From a checkpoint of a small transformer trained on Wikipedia: 26.6M parameters.
Each number is 500 + 50 x the weight over its row's rms, rounded and kept within 0 to 999. Layers, rows and columns count from 0. Numbers have three digits each. The size before them is the row's rms in percent of the matrix's.

# layer 5 MLP up, 1536x384, rms 0.0536, rows 616-897, columns 0-47
105:534474503543494524497526495584441513494549465505441559575385472505506516551474576530498572468477386452526505597494466493434514519524513527394508
076:470521519506462570428455496468507461492492587422487543544483412497497446588526466517466546505447482541464505580474529467510441520604571478505503
104:470487478541510560518518429583509487470491454474500474455590499480567474529550496543505434587370597484504425524459502446539498512534446493507559
081:550487513526492495531479413408461533536489571446489456414451537371456470486509373490374549492493531458466529566543493559508581501437507515511481
103:520526612495495517521496531589378493489429505496436500501515417474461542439516598446477495416551558468554526544454477428525532513585550464502487
126:486474481489454534554560460473495571447427547494502513395456432485468507568375468549492474495418470485567493463414545497461534575479505432549520
128:477503485505516508537492478527543535495401478452520502500405485468533500438515516479493462457465619455577498543460496446527553554568557513599501
093:552535390488538456501558452460500515444350488484516499490538544537618563490577563514459489571392489543457575560572515440508500515492461540460569
101:445562571539364492500524519564429505561452405517507549486490504510564444571515582471469491460407553487519440373484486556583522537492409389493498
093:470492480483512441490469503603519398473439516510538482428512486461540471551427534565470513491564530522445461492491407479475474544536462551551494
084:542446573501563493543516516594562450511561537547480491425497493538462578530500469429515514449488455415476469486539447550473508485506451422517503
075:506473562459441617503535560382489448559472518448517509515502532525454478543498452451540412521338552466512460476524519632417567604559544441491516
090:583495493497496507465579491516450592503464517507546449466437437586494535617580548565463352404499488628524576522584415467541580505542439476515447
081:417586501529458504597505485495420470468470540481507464448496516441471514469604460429452579515508493561513444522583553426580552477476494537492394
100:487533514548537505467506525496496539550468543430437481551574554490490441518519567561523475503616511513562408546555482485449552429486472485527488
092:500538593563459540537474429537386576472473505510601536440495481521517544545412463558460470486377494496499514477455430570492492495582518444513581
098:469437640422454535550389527549549453469483515470545498516498460532468478483449462528529438495568496430486549532523475515458525542431450398509450
100:436477540484461614460571499396370469524474490378528493507529537467444448521537460521462544491484514477507433497507485497450473559446518546509472
106:488523501507387625503484455494491530530521539474536491438446479483522508521491507490481501483507504465497530473469490524467600547514490454589497
103:561513512555468443475531535512519532452489487490526560437488512533480542606452530527506546510449473534458444534482542552614572518580432447477501
083:432468506525477456557439504540522534499505487552487461544462492507600493533436504530523503473457544370478464454497478475547484525553461509442444
104:469488550543536595458498431577537464427500459571528442510491510496573469462516540502529432553554511438522521492635479528498490538500593543494539
108:548432470481460487517461547511524496493465514411587480439562533611472408562493468417463488552532459447498527506518506507509526563483371433590602
085:512511628448458578433481473475489562450517600501510492493500500489524592543438445537487502562416428504549490435465444488581544485509519501483440
121:502602614475474444500539536476480562544419553488471484565433446517510400484425533462496478464542469451533479540418454471643500505465409480539487
102:388425614494484548463499514495434560476519562471453502518445496530547462590544472512507504564588500492476530502490411493520515565487493469442430
124:484519392585526534501506490465463510480496502532583466485464393482502558533482496523450526551547510486467516530559540401580469459501468492477477
107:498487520516490571561510408552521491480456529526478468550475457482604526481435607546474459482435484451488562505572603354543533551552537481502469
117:444481546490485552505581407510506438510487549534459367526520472511468519435432511543485482420503542466499533560578447446543445480497501536435441
103:545566470498440511515505525471424463526444582506532483407480567464593503499486550536478521427429552513548551488512456420534473470435503509575496
098:422565532452416442487450476546457464498390535477532442402507515425474523542519542540432551576526493492554515474539552448569603459531466517603473
113:483601584472503497545536581573457451489483491453530350425587579470489510493520565547489442521511602536496551527529485494532510544545425434473471
086:443480642491550537566483452482584493452488484510532483495485510481429481477501534464483372487617516418467509584503492449512512489546526490522494
116:446565481530479572438572448551561478487563475466586459458502437416514523536500514465533513531506476444469572524468446521470492539456497501539469
104:491637570470449556454526425596405534427534528484521434564489532497581533430555497529514518526544587483478411507533515445543465551452493373513526
094:418514589532404481532501400513509552388450583446540437489489496503559484489529517512500468481578539487465482545441529580463657510576441493466535
087:484479514590490551420526503514468551419537534546438539487574458532469544573363435525500533560424390577468524475427397628517470522538538526476417
089:482456488473504472542465475430411541465514508453494487472507466531550492583536489537504545462494486410454542524568486509572479515516393414465489
115:528527456440583458508485466483416530470554490494513447519497510471543562471471411458471475463467555473547607595550390516511453511530489499476480
091:423535510464424539511588519592429538466570499460614557511512480488366502565604557502470479480485546424486425491485538497442506473550535498502504
084:498607610502472568490551496501469541421456639429560525462558503397447557485492471501470446476503562576493549456519474493420500490563447513463427
096:515452444567442507540522573559427520467518487516489548479519427519584427520463462484499470481515472454546416569498439468594471478570511454449441
087:460563546524566488550548419568511466445576548456368449503518466505491467529485556483504495470604515449500492517443539520544491482504449419495443
093:435463528498480518430494431498519570536553493392431530504397465551482512550446431567451468524494493561490499497525454530505454602542493462539501
084:484497583515548465521568486457531515522605568472548531494553469486513563525449493515465535456457466514550657521442515394551538573486483499543580
105:429427502423529528588525456508498563412429552553451476422523435467415541539566525584477598518531435556492524503494458495531452534505498470483517
104:588540501449482539445451520455444497488409482447537399520496542461507510462364562486408457459424587453522492518544400517471499648435462504549448
090:542531527492562539460511506421475482401480551467417509439532435389546479575470549579542528488429491593476563461490536417528534471546535428514478
103:484524489493494436380563409452525529502533455471439397550408433501510438569444506418480493633493468529509489561427527549514536496585492419481499
093:462436610481540504533550474536506494448492541408459523463488477522551555499440505454463459520476483443490413538560478530546600504550519453509614
108:528482515443390498524575500466488452500535425462560448459439510521440378457476492585455547464475544503476442501487533458516612572530469469623494
106:527465532509479634418590459425554495436500496485434525497479467536550453533491516580523413410471427510536453499472497468500486469440499503478472
126:433464480487495619503541464555559510420471487483489522481575448474504424488448524501512537518471464434535447474475487431409489589483500516590473
105:542503447526534422450507505510553440458447548463489525559474534526487631512394549542500426485439507491495425538460473579509502505470479480525523
118:447553408534406533467531438567405541467519523496615498411395549487540559534545543532490473472441574574487569519540429511500549553528507468527494
084:543522471490504588513464509491433544491480431473547463399434503515473522535516495462466476510527477465564476555485404453525438472494475517509575
096:446426548520521545460492517579494603524533532437446473488498382483445544433472527530492493443590632431498528441528515503618510538426504492559575
088:503507539542469481497480536515489488513449486492563527448580535384500465494583547491557477555518533452508504588463477509494561555551529502545508
106:420555616491470500411479459437447573514511454492434509459555544453598400500477447545424533406575493481548486451541515431512511489431433513429494
098:549501598516526447457510524528570618502443604399545442488387512498493489574453529509458422512476524504531453452505488551411528520450506460510407
091:549534482501467535502492466482447533523504486414497406484440495450487527528558457462464419489478532511529494558524419532512553458506498463519432
084:489510555455555634553464461491419450464578452498585543477538481548530496512535492423403455435489458483514505527513535494558499507531449425550493
105:458522504571514471472475461514441561535481522495638487467539464502511536454491413545461537365490542532509521628492537447529511422476475488533493
099:507579496550425465556526584544443529493406533413607529485540560532548509560456505415405521564465543546584555553500469490487559600498502500470463
102:462456506543431451484504436559475485449507474534550462512485442514542504578444383596471385453522561477505496430499455545450529617537474580548451
085:532556513455419477529470371503518575468528472465406520447429532517452562476488392463463425470506410546493500534525499483530620512590533529542399
087:447545450514434504503535454507481535526564561448515482540448379446440528569463454511450481444437557506476501518573408516471509530447523567465465
108:545457520539419496480472452553485451501551498498614448461514515458570506539472450614512468515501473477451478492532434514468521608566403449508448
098:520501483515510514503525518523544493515538551477480388434515461339437573576478502495511494456463512423483553498502494451456573585558529497558549
102:456427606530472581437527428503477451397464541497533547430468483388472491517493453422485447469508502535536557523539513532406493596590533610563439
106:487521500498471544511477527493418557485384501438546466410525482500598433532512449490504452561532541516454509435518479465488467454534401434548481
118:512508578458455485493497557512454520463468493511555519467497495498504559501443407455477404454484501513487487450479450510542598481551529455514519
104:510497530470541456515509411487456504506457580537624436475525397502532515495518486595500468525477577516502463531481469385507509507580496447527444
092:544538646440571605529502527573500538519561535533456434507489592468408513512508503488441468498591504524512469642547478411554509521531498400437484
102:531580481613511575455575507521486478507600539518445547481499503527515518456420574432523402500536523537582479485582474471523498465455526546507478
091:517547432421568512457550479536543459466500486457518447501466443403436517449503577489543476423437505453481480504486489511464501446459555548457497
101:475509571508544473511561530462497582437494512445517516507502487517475543577538546473554466472489463603462507576512468486449528424499386422491443
102:471514474540506440448575500520466523501503549532441485539418495522474513571499607558519517409534482459511586471475502558542591496432495481481404
081:546454481526499529487562421431570511450437495465472497502525580501473488491515555490418386616465419572520577595490500451550565522516497589527457
098:553538545546543513430573376557514568399448531476466566492415492503531532523467486544499406512573444588495504547514537500515450477524548497553498
099:417488530479474522538478396474500488415520554494533567486564420509572478533519523530433483479537480447498506473456555432540456541570441501442535
103:457547527496514503469542517457530533516489562483559384506456455426509487529491429546412551651407514583554575562472463477504526507497532518517453
079:486478532618449579465480527590479476470528519517475453511486428508553533547341597622329427554461429533438464500445470501487405465519538493455554
106:540513483495447472515443457507477520502421503515640482515526478484514413492499491459442449593446613393480497402597535467512533592515424472540510
080:595588410588490420540463463529463472497468429549603493502485456533520570411447526453516525553423478502572543606462477477499562458476486527556507
094:455523473499567560484558397510467550483462397394560510427600496413543560495496422457480547478486517493518563563539506484457521564526502546589557
095:511552566466548540511538402531453555468426491545568469458520438420602477471487418473405539470441557491435526565530513402505508530607403414455481
110:490568499482503462460545519489492539489535491448402458556436477437515438545452463536470425455488544492527545457586469462459478458498505472526441
094:541527491517466407506488378433477482381547516555577538423513448424539450470532522550456493572530547482465479519493552456524497545578508417542533
108:599518469557469514506586491469441431531368480540632488490505452436504581542550483518478460424534407484475529449526480482520496480530411441588507
097:464492520418473467456480404576453462441465549469544505380413450540574497562454441534480430535473587446535511444674528587543517469446407448554575
112:456481503476591552514472465530493526408495602407415565488480427533580508591459503524472538515569465520533476466399476550479439561501482499505546
106:448465547529399476543524422508422585538455439455567499382516350520491546523500508541453569429514503486541569480430481501584485592480517454529539
121:492521588442474516452449498529512568546524481438532466456451486511482593547554517541463446457448480515505533543474485427604511483445400361497497
106:526410502480481489521500456470565496481468454485567478458561517474468555530513444541537525528436555484503517412519375488480494517550511499532603
105:465595474478501578562494546471466503485472524514596487467536444490531506544464608571549440510486508486434480513538405460539570497509539436515502
101:497467522485491446506483468527478484484536560483565521450449544555557512522497426573441496466381545470536458518519471559514505535461428492512465
079:516413521504576475482535517416462577473428472482497417456585421506488547497425562445524434463515533421519480561474458539553505517508462468574511
082:522529568401505459485475467478489550466468493482526456503460479506525527485444499456487426483463525527495461504463477615511405530564553535429509
111:494594559578445430441575464515496576454499518455439581438484523499609517536473502501512388501479506496512541536530541507607518494555489499496478
106:528510442403496438485490478529370475472464570500559440462525468538513600528552510571535588509447512498478451591480442519473479482463499515575506
110:378499592436503559501473458471490455473538496436497501512456431430572441495439577545490515468559552443495522513562486594518526521381536527447545
093:493459478482433545521516477471508535478488494464573578433567477555522565489429521576486512454469397503454428486499539463492575523523527443513637
112:407548503607433571590500433518415492477491420494530526451534418500525585464505453443474496506586538520485500551530442461487616554636402461458505
078:588450529408483495527532497540484504496423478480516438525417473398509581422364435467428499487510596465519572590462489491503566477487517512584559
101:413482537520502466493508524518456514516484424514501456462487536537601523477477509481512487383523512463523556583525438477498559461491523478567523
101:497554468516532509487492509470395563516479531441458453490421506446568552503570471470502545485531428564507486512578379552518561455442455518453404
070:568491554426501537481520524561497455445567478479522546536547437463454533571413567492364485451441561503471482533464551471512429526516564493475515
100:460526526488514474443628441475520578524459499501379476604506481491597529501494563494474440533473453490558536517549505448456605508424523458481371
092:504513543496478546527550492517529533478493512460535417435524585463461560462474442511464433449601543375534494532474480449563461588442552555481482
102:505511628501550508515521554461497581467532501454532454487580501548450500507411417499463553487543556450502595468448438535538586539549470514579528
111:500432483626505571538558365498502466413448556523537468519528465510547481492483528522474494476470463533497533496563586384529580510555509553542436
100:475494467454541531403460438446531372408497594455474504457501550463512504491478444486506512440496460416552553513586444530623494498483428551553491
098:535434564451387490512482478490469595490470485435546558461499443441547489487474531537366484559487561594483462502480510526416588501528504427467530
081:544474482484499610564523468514577560435416553470484444484591508488399496458486464469471362523523502497533565602509513486536613595514512494532527
095:447416487558349512516503494530490520490441516499559432440456548558527497515433422539481499477484556470481492504496461433608497453545483374565489
092:435537603550361492518544438488538472407505578523507420514560563562530482531466608586548471472400487448497543479563474515555526430541469496523507
110:498592496575485520442463533504491546560532533375529437477445516517585521551428438547487452455422487425511492507482420498569436415404435514528485
100:502567557492483561579480537506442567542544532478480508479420418506489513457511477492426506476540544503477525459429498384566429486505523450500439
078:541444499539487510511428511477462538480420503515470471550437501552547480583424470543447404460467480479461467568572493561507577478499498486515564
110:497494548503509517463498502491499540499393586376389501543469571326503574574477500542503434535498497483517580466540475503490608509413473490449410
092:397534517419558466473538490468442580405490493448524477570520463488424550461427513429471470544508479631495506548467509490535551443503494461542482
112:496648482487517567492557433452418491425464536493552424494452496461546555442416546466535497576506555465511488461498484449516423488508443525497462
095:490511561451564565472608454585538572415474484450539445545614523575574533399505541459590468472564464471538510490525493465508544520451438449528520
092:449538573610470497553488585546450538515511533435447479440580481416524518566541506530507550535525538484504500421504413453573552471407440482478464
103:474503577550531597518580509579510493441534507369603513468568483497545574519475469518501501530496535403457511498539584440587508549577499461562612
113:491497526515521593558466499511458529495530490423531496499502542385599482579563545499462473484514519432520600537506440526548457543530504535538443
107:553533487449465485558470472521471526490435511440463395466520492460482580528364533487435480524458505459490543421612433510462486560483419522538493
101:466484564526499558505493422523505436567488446444437503519552509380486498456535546525487446497458524476419516617582532567597476507501542472439517
088:479458528490526614564473510516515490531562562389488578517473480517516475530405405443413562536501585554521498539480506481477344460448512543549578
109:482535571530403378491474443508445568548494595398470388396453375484547553676504416541482460429490532504480486546570427638536548421448484525486514
102:529572471549566522497600505551508437495518506487629416507434560431544573539497526440514468427510534436517496477524367470500526591490492504557496
085:523456541557495439483560471440554476505549586501480568461481465406539629535502505503489505438535450503536544472467538472459592558509507507584459
106:477480449507502487558472428592400500455562603580544469434508486514504576498541462548514482475574490540488580515499482556588473505514479477492416
103:459512471450483593506583476541442473472489470479497420429467495455429536542543545562494434449442568489501546435534446487506538505479502419531507
080:496452545531513522533468466506583569450512451434550479455533486447416471509492468489513408524502441597519511577521487519550546462504432546515593
092:483445486407465495448518481553425447472443544514469415479458506528558567593481455534445440487444544548500590545523441459427555506499471510569465
102:538508462420517519468462480538380532516473431450546454425369517506507447560380501489468474445499470493550493423476353551497429582533457476481586
076:327499544597437492548526442508412449513510546489454462509543467518567535508547508561506527487569577439511607533538536473555570455589489459479611
099:369505558467494460485521481523446453462576470490509460504542417443447556503490509517484477535568476471518536485528505479555490483587488486565472
089:543529543401482548461487447648492552443568470533544486470434444555524591585425538480502478464549528492482462510512476471576520482539486381466475
081:509465599469538588521554538523582582486527482439590462485427554577483578469480469485391445468480546507518560541509499499490570475540514484617589
089:501484515548543516462603514507466552470449415425417486580422539519554505500457539468526515518439515443486575599478445387469522554512476523569491
084:439448528528494541551517509455383474483490546473542531496522440529589501555565514515485607491596509528489473504499478524490442483398400503426471
107:497427478536517488461502451432470410405432555548497474505514489508577500531462494612483556442471549517477495550508514421517417538506460484421508
097:529618522485447401459455428577449480497505532533514511496496456412561582530454507451492469517491519433489515464532400474533504448524441513460439
120:483525507516429519578627507542525449502474577462627488394488554482544537515422461461510498519483505482540595530476543473612551564404463419546489
100:494553447486515519514579561491516484481425499449429444370582393498521507540548563501492556474426523414502461538526334466444432480476382501502540
089:447532466516510539420514529524544472441446501540494416467426514419642488509460498543530535484512479472530566549492444415541401509471523567527492
094:470524496498520481455573476504443606579445441479480489464374423371482475570551524466497494490523535507496445508462503519548476607549481424428483
113:525447529394508647482588519513495547451506560449533403501463575540562492458520503514486541565486550412481488491557497452467486488465506412519448
108:429522435502508476534509435516381522520445631504529529469598452499577456517439497538541532426525486460533400611422480500515502455481432450552482
094:507510515509466499547571377514492463397416530538586471488451410465491486512511504507456543538477500475548663448585489485441506513508521509561474
088:559469422587471573547533531445490486480465483522512480436582526460505532499525465451464557543471459460486549571588558436523512418550431434515542
123:495492515540472605479581504505446539508505535509508473549474414513529511469443487567430402437529454539500449518476424410607560465482414443528395
088:540510503494502561458556507538543533459465454412621536483531516461574434517552440451470431540512547381544456464443409549389482530617540476488510
092:442499546537523539511471437618570492422546545431529486488526471511542440467443486518487493563457504447536390428435577484484515480501556545514556
095:498573551452492488517470451517493535414486478399559479424514521416501621485467464462455581502500480449537510532505479502492594450582497540622507
102:518463503523455529440479444519426459483460584528523437525493481426612599565503553554479438459440641449534501496494411498555505490449388432483459
093:495469520479481457458512442535490528496402481418496488495541490488494504528469509574504420549484561496480454486498520444510575489493405333554533
092:509484484471467503477604444396477470378452479468506489516514499553440615495439504496493526580490390502518462423538521524521584480560509534494535
085:552504456489516549509565454513447549472573482494517525466397576541513513565482407478409491469505475554523524563574458522467507453554550493498504
106:524568595463519492493520507507483524432593472470551477531492446599492537471546372499540472532480463513551596580578518437548503421531489446522540
112:478570477474502579545456358439446506515484545398509425445445393496448441576478403511397494444562521520487502523521441547541608570399421517484474
111:422561653489508466472597478515430546471463561492506419517492528472660531545486418439459463433575576448483582512579507485482531526520478487414469
065:538512590496481567485469557531555515480425511443482486505493540441518607532449518523398511479582528548409566571490510571539483462445538492491489
090:448459528471435529544515536486482530485511452433437474559489513479519563554492488412537512500540460471545501492475486587480463457391482505466472
095:458454552503493531503473423463390497399533540531635504459519460497589501566474477508471413465452455578451573551480549409579564520559447445513539
126:444495499432450494423539535435496507499488543392484434452472506462493444553510549524446455505550554470533484470433385514485546477429513506526528
110:423482591443484518557571556576473509465561578432580408521453566382527536558535443414467464523490580460532576512495439482435497503442410516596497
109:407572460625429512570394464539441376464466508545536488467526539448583493575465545528502426581503540516486469517537509480602460420653503518452490
089:569516432504527593443535444556575579416516551498459401479461501519467540582444392512432462555433399519530574551523448521496552571590528518471445
080:548450601521471516542484567551581550459480458579503447534532525473516539463562526484586489514492500451585593529531391462512609454458571472569483
086:485488453512479499524512489518535447436525569499592531500492569526484481553506468461538397493429428601519540567545527459446587507560544533486501
100:495508498505492530497475452580479531415413464471557512398498361481585503510499602492433483476500545534584443515414540502467473577525519494431488
104:535523509424495491599493454565531453475435489541461402474525453538479474456539459601465534450512604421457515501540468374542444530633472527541488
108:452520633488504495570533494527448505455498520534476468515488437480499482534495414521496464485573555481519503475537470523467469488516427483531410
087:526489520503508444496533559613494518478503527485617527540495572498430556466502557505527524559484490445563510495456531472463581492521559530557444
075:535562429399439470541501484509478425496521470462495454485436481563514532573499483463512424585443502465479481537513426509506447542521490427516511
110:469358542594462540567543445498520533466560557384478446472528531493537546542498569500506449520585513532504475544541553513530576531506449466524485
083:460476559567492492442502429563514580496474506458455519472487590502442530459594478521469458491544510549535520557533541410561594555453574569422396
084:482489454522515440462502455413502547453486590548515490534482439494544509430432430551475473485482438574450489612487530480521489488446493502552481
101:422483546497352571452556520430491475537492534496482483417561497399473479509546445407551486478478648462477482520461479428471604530527464448493445
082:469506498499499495528601539471507573516480498510406414441411554440459564547510552465572521378538472519517592497547435473466520549458474472506457
092:541543406483476540442515531485505419497386538479430448571499445545468580528454483449488473525465423492483482392468451470631416482509456549448463
093:501502607427469550480430494515481525484481485463407396561449501455531513497439507538445427564594531407482552536411368477429551478487444451455452
098:516478555475528513504537461547476562455490529465607542488455512539590459524560510597355458523382545500458486533455500564475519509425537519516524
101:379492523487428517531556454406444460474474513521469328495542511514611603535498438588495518547502521416546484499631484467519552475501509511576469
101:465443418521513471557509519502541537403500491489515465484562493512488485550487478452458403505446529439498580578547432533526543482566498505590434
088:455439463480450590468541424576619436471487485445569515504489542488463618520478639497532470510495456472470525517463540470424494498523506468493579
105:507508496487421417489519482462463526479516512473570455379444487430473531632495536497493486464458574495494483516485524475593571506555417501572501
082:470513519464433567468487507518517482452450586482428474460512577449515533558506481524487496431513448595496462462574556587504484506501502490529384
102:481535473423482482520551543505466587483509522528474433462531492415485554398445506529460526393507444417510507588549507422526496426487444509569433
110:423614494424477564477564398511522575512450449421550488439486476541511538573445472516413468531458421396524532501493502501474646495471484457497565
094:479512476394478474494479518532505503482407482500520497455483507558583495505409485575538511522464551488423505472527601491512459487503460409485512
112:556578496455535575546467575551396502482512451429609481521434442505502591534602540511504516520511508476549490496571484480434572465487495434547572
097:568508515564487417492527392579502579495504447511542413368448504565501523524451515606527471511496505431523501404468436456496500513558405384550497
104:607538442559537553546468537487507419467568520498514360492502558448443610478480564520399368511425495450537504558561425524506454542479477491515498
097:550509629458431523432523468486510571435468609393437578586523557554499539556475518494511432533511456454574536499516513556536502482433484469461437
090:558480462480572457521478474504464520512449410535528482452482447515564546542402502636439542414398523495512475536460404571507524516492535548505481
094:534488508490397489464511496593480445369498549474593436469494457547544594574485518540492522464425582458478496417456455507534483541470507463492528
108:561471444629440615513516502561540547454459509458603426427548438472558520475514441407481536482462402485482475536541553450592516465500515526465494
114:504441486487450434600520385609523571499412500503458400415352464528485489557520529584466453392446530542494520517507502457535541529445446494607510
090:453528620510449479582428515485515600493535473431532526452463458533480442542417475551423486538484489469488402514504513480515534410477520481541500
092:463570542442454497414607468485478584450427477465449529452534592512505524533463563471475469585534408555523489505566432501449474574511486541510481
111:535511537564520587410634521420520483435528527518498484460507531465560471513484523422480507455531464462535510468592457501535504527469486484511470
096:518559512490570500464556560512494490520502518438508483569502508505504544486448561402476550503520479524557497514461459521466464501418498505495517
103:572409510565429506519525510611415470423449503473453515516523514451436522539492480504523524531497448603495506554603531473507556408528511429576546
080:428508554529521555515473502460483479497598537391448542504486497444550577475404537492526550492518586391486466493512431586562413462475460534440452
081:559426624428546582495497415439511502408531548507582529526448470516514567436472412462402435499506442547506588508503524576539557470498513421498543
119:352450563554438552571522483439583398434490498440465513518573485546522476529524491543438526430416522474431522518542465409508528531410480530487500
112:512492520438554443528490437546548575496380560521450529516509523402497584515489523571475473470478575485542616570558468440492550528540476484539432
133:530540442491503565531524512498562506488487560448514545505403507440502484543472456460476468407496550521514514495551454506563479567524464460453484
107:457495539565434623529570410483509494290423542508643435535568501513589577459510536466483500504543473414508501523512447485429534488523503538466583
101:477505628622426540518537411421484519406468428491509486513557439462592451444523440475491452494566441563563548565527516451431584467564479502599491
078:453409489631540505524508478475544559507546401502513451446535456455533465491485462492535478470484468540591513552507420459526551463462525488591475
098:496533624496510550481481460514547503466423505517492449503554526481492501504478501421486474590578537489500413600505439462449552480528485499571532
105:536544510472474438481446567504550518516566493468426363448499554422432539460504554597523537491441530509524507579517517396613586497441455457523497
079:426540610491560541693530576482505452458548525486502438414527486547526548535476429519479522484555435446443542425464487500466586441580482460603529
099:461468548409520583497506479502551552429548595482477494513452557443495548603540363522422507415533465590569603500527426523460522561520503546487414
116:433570487519480560479514497456605472496487519461452489519514543464584526508468476511500397529508524475475470599527490409615490483464486535509445
081:431495586493424491536448365519461545446522529524568488462472456548482490558543398494422475477531383553492438493473509475488528494490558534548563
101:465611518535476554489558484477534526550479572387473475538497528437495450461477504454496481572551487520535503497500538499539542584442550468455400
101:510622576426528557480527563508557505481453548456487446491397510510415564489524486478475449525557514500471553454480468394496507477510442437585498
101:416582433569519493487612449414486513408403502540530408539458400499551587473547597596528491530535456471528640587531435559522434570526451501521567
072:526399506441414499438473411461518499442497538512548481507440496551559565589498532549332410399496548577417528538469480431473455626543550516462545
102:458635515421478533457521606481399529480476554488497444494476542450508584533472512452545503497521411551521546561446441526481577576514481401571448
113:568467466549532491429575509482447462500456521484498525441474578473394551482379531491451562463506511452551589535505473444567508484492465536499481
079:487494540434496524532539536496459466456474647434447475488451500409486538486574544474464505461525508541461509474535547515430623504512522505495500
109:481548571533502590569473414452522461396483604423448545517594510434432476523483466484508526502509476533493530506542407560514507422472475558510445
079:479453417589484503535534573451465509482565530513476420502455450436452528522389479459463494542493520441522541469529493533445463471508475482443554
100:497507599423461495556471530579385561477464539537521458489539465482506567561485485566508515512456480436549488461511480462546508486540418437472491
118:484440497471534596443559489495495456473537561461570532429533535546555552513515485501444477422540450556516544498484512479541508523517440388507447
110:465593512499387479467531507538466610481503445520564439424392449541537511505482511504507409532471556473537541588433446534477517439505432430466486
109:446541510485420431596494468511534540478462518370484508458409438486425574625473422494484487516509561481528479447479439497448467537425402543581573
081:523545510464434474579452435538538452436420470477475489445397540499471614495467432484391521497559436595507448590414562518414607535546490505509487
104:512475529513457455463492387505459522452458491433494537516445598463518500465423454566431469561507493469560496561581517472430560430427465418559476
096:463526539537392530505512525471602436499473510453464565492436559501573485481460467512435392574446428475461579537497530482542508533484428463417457
084:530438511524503551521550432507503476475493450528534394517403487484436525470551545491482498491469551425532528510575540510452635509539511586475629
103:499430528450512527483424562524403575461422516448552409498533490475502484570488487583491418373458594510494567618665447521542439551489433508487525
076:504522503500554515488415454417525416501552505482595464570490525533510501561453490527487571442473486487456555563552488447494545509494367419496545
108:519529495447445494489447475510517520567479531508485461514469479501557511471447398471466507493467440477539383470560527449455434524504466503439445
099:525591471550469554488520542486488477498431465479435372463453504427463516496433464467509390539437461513540571562579486528485511584469545544505479
114:443498504525539490486497326554544614466457628404554508413527509473515521454481468535463506504541539525475504589497518529588575489510527495480528
116:521512547504558523460628495594498387405449472444510381463457534532477511505549580464532492535503522423500478489388482502518550492444502444582506
103:503531497472567597436588463478516528469454489408468535474448534532467532513503482479430492456472474495526520496547501425448453524543601505531496
082:489535520516492480557463544518506459409425516483580458456570426540475533551376475508473487512428415644501523523435519508482498557530530501541489
089:497560497480507484509547441491421484475458485497567599466548518457514468452465489555492435523421480597458455494456474537480572490513532491514454
103:536585467492518456551519504529377559449505538470482406546478476530510586579460405474487411408547504516555558496485439483570521546558419510492576
078:537538545524500528532451482590497468394491461509561469472538506459487532446486521504388409582460505595415447568463524425522530475547561530625513
100:489462575486490562477481461492502566551565444454454455455437500386455472540513488453510441487596536475516512568538388518542460532481502535522432
109:563564479491497543483437456427432502486522432414503572507382495526495479502509472542558485566468502519508442582534483488504588541430501418451528
079:449452529583357589557523419451535480427529477489580520482514512509441523473592450446505498528551381579496567547574558483521582463525477479459528
111:571534477551425500462516474565493615505442480438511476434481538563506490515506499442422485496465466484514404525458553438547485536464530440563516
115:410543481518419510421564471532488562495524495501538506467518456571491617521475457493486460424476474521475552465480470494550571424447466494582535
115:481485559489464476512512516536455529420537481433453447531434474499519564509488485467517494461420632443475530533523540405534534489445523412578485
119:499494555456544476490527577501415525529478495500440545473421470435478456495513533448471412491481654498523532539516391418547545579479483397457514
081:510466527501569546423529445541585449519570476471508493498417486517442522458516490485467477493549457479470438526518485530615439504464492509486535
095:443462500522380493421513465429547509471457563595542566526530519519490502444514516460548447519603467460494418476549528483493611489416459459567499
087:425557485553435491468500502503469477467497488460474502555499508471488516426436511417494489556547421565488452550528502528478450413553533504524441
085:556516502516506535436534407478457489486511426522525526497418516517501549522593531455462478418530433476561528618531531459563529510521445406465520
108:531446504458541503614456499585447509414479491508545415413497520452632567560506525582497448558413530504505470470586502384519461554567398421525572
094:494485539536511564414474471549527464466519496473498475498476577456586531452504500425507431544434591419554519505526511507464457605541597513528446
101:584512438525451542502602525513431533497459584537648509560453515474560578550494533562487499410531565579517534503531501447629433443533458527493476
077:520494469600495483559504479525442587495448511456479426459498338496571564503438596493480479455413413525411477485408515526605496473575550505407581
108:489467536527551538512514491464513523534530509443548488482434409554509526547462506517414496431568456522447460531441502513567509500468394476540391
111:490560467419569488556566591542559545522465558490474442514450462471538542504491388509478514536428572611485601510554371540470452517429455437464439
094:510504469514446474482510499474496447511571594511516421523460484475485630457550555477461523459496550433521490535467432509462481568595473516433498
107:502534499497440595508577526460459483416474483505507588433485423469443560421551582443469441442501491527542550482553481536529471468472501558495572
102:535471466565537578475499543586520486479530501527611470482438509444447514471512451550509427441408473432533522524496456476425488500635500508505503
106:407430430450532461436499492496548447518503511488559463498531442554415517495423422499525556527515439569458498490513503434530583554505465483438587
111:559560443423554466498493455488453565527449547469568454439485472492482473512576499463443560476435543476489490553458486438517525642455512503550503
098:433440553443411459489515467532549561477488578425535455458503447477361574496440405559552464589491501548481550578505435612515568566563521470509484
115:558562490545517522428564456429425493483490600431422507460503539399521557573530502500514432379512527574540597571556442553539547410448399483441421
098:483533489568456533440569536501415578490551455486494478556443531485533499580390535565526406505489436574544505582456486544554567500601502486505511
116:478515488484528509539492424482425504469495466447456508466504391449577575479483504583446566394435611529492473492495491529683512485455442529501532
101:483593546480532500593453466591505574457483482440455443463450504481492521532474451518438472539545462484461461528533543518527413517614472498537510
079:499455424577510527431477456510511559546472518493561484512469459430543428492472581445523444449481542483484439502422510543467505433600479486374541
124:421586522522573524487504520554450532470543539458595497496532462496544534510536504537507534520464485467511526568592501453518478534504434453453453
076:432512557426504444592515565475424463528478516416397521509463426468559470503497594545555553433588561494488549503490480421538566402558439449510562
098:547495566480482484479437519534499487455501586453522507505440571443467529556488491569501452538470512456470552455509461524612542460482501507494430
100:470507545459504467526489520534544499468519601345551541531559512438485475501531419499467514524559514432523461571464437596481534588509396522478488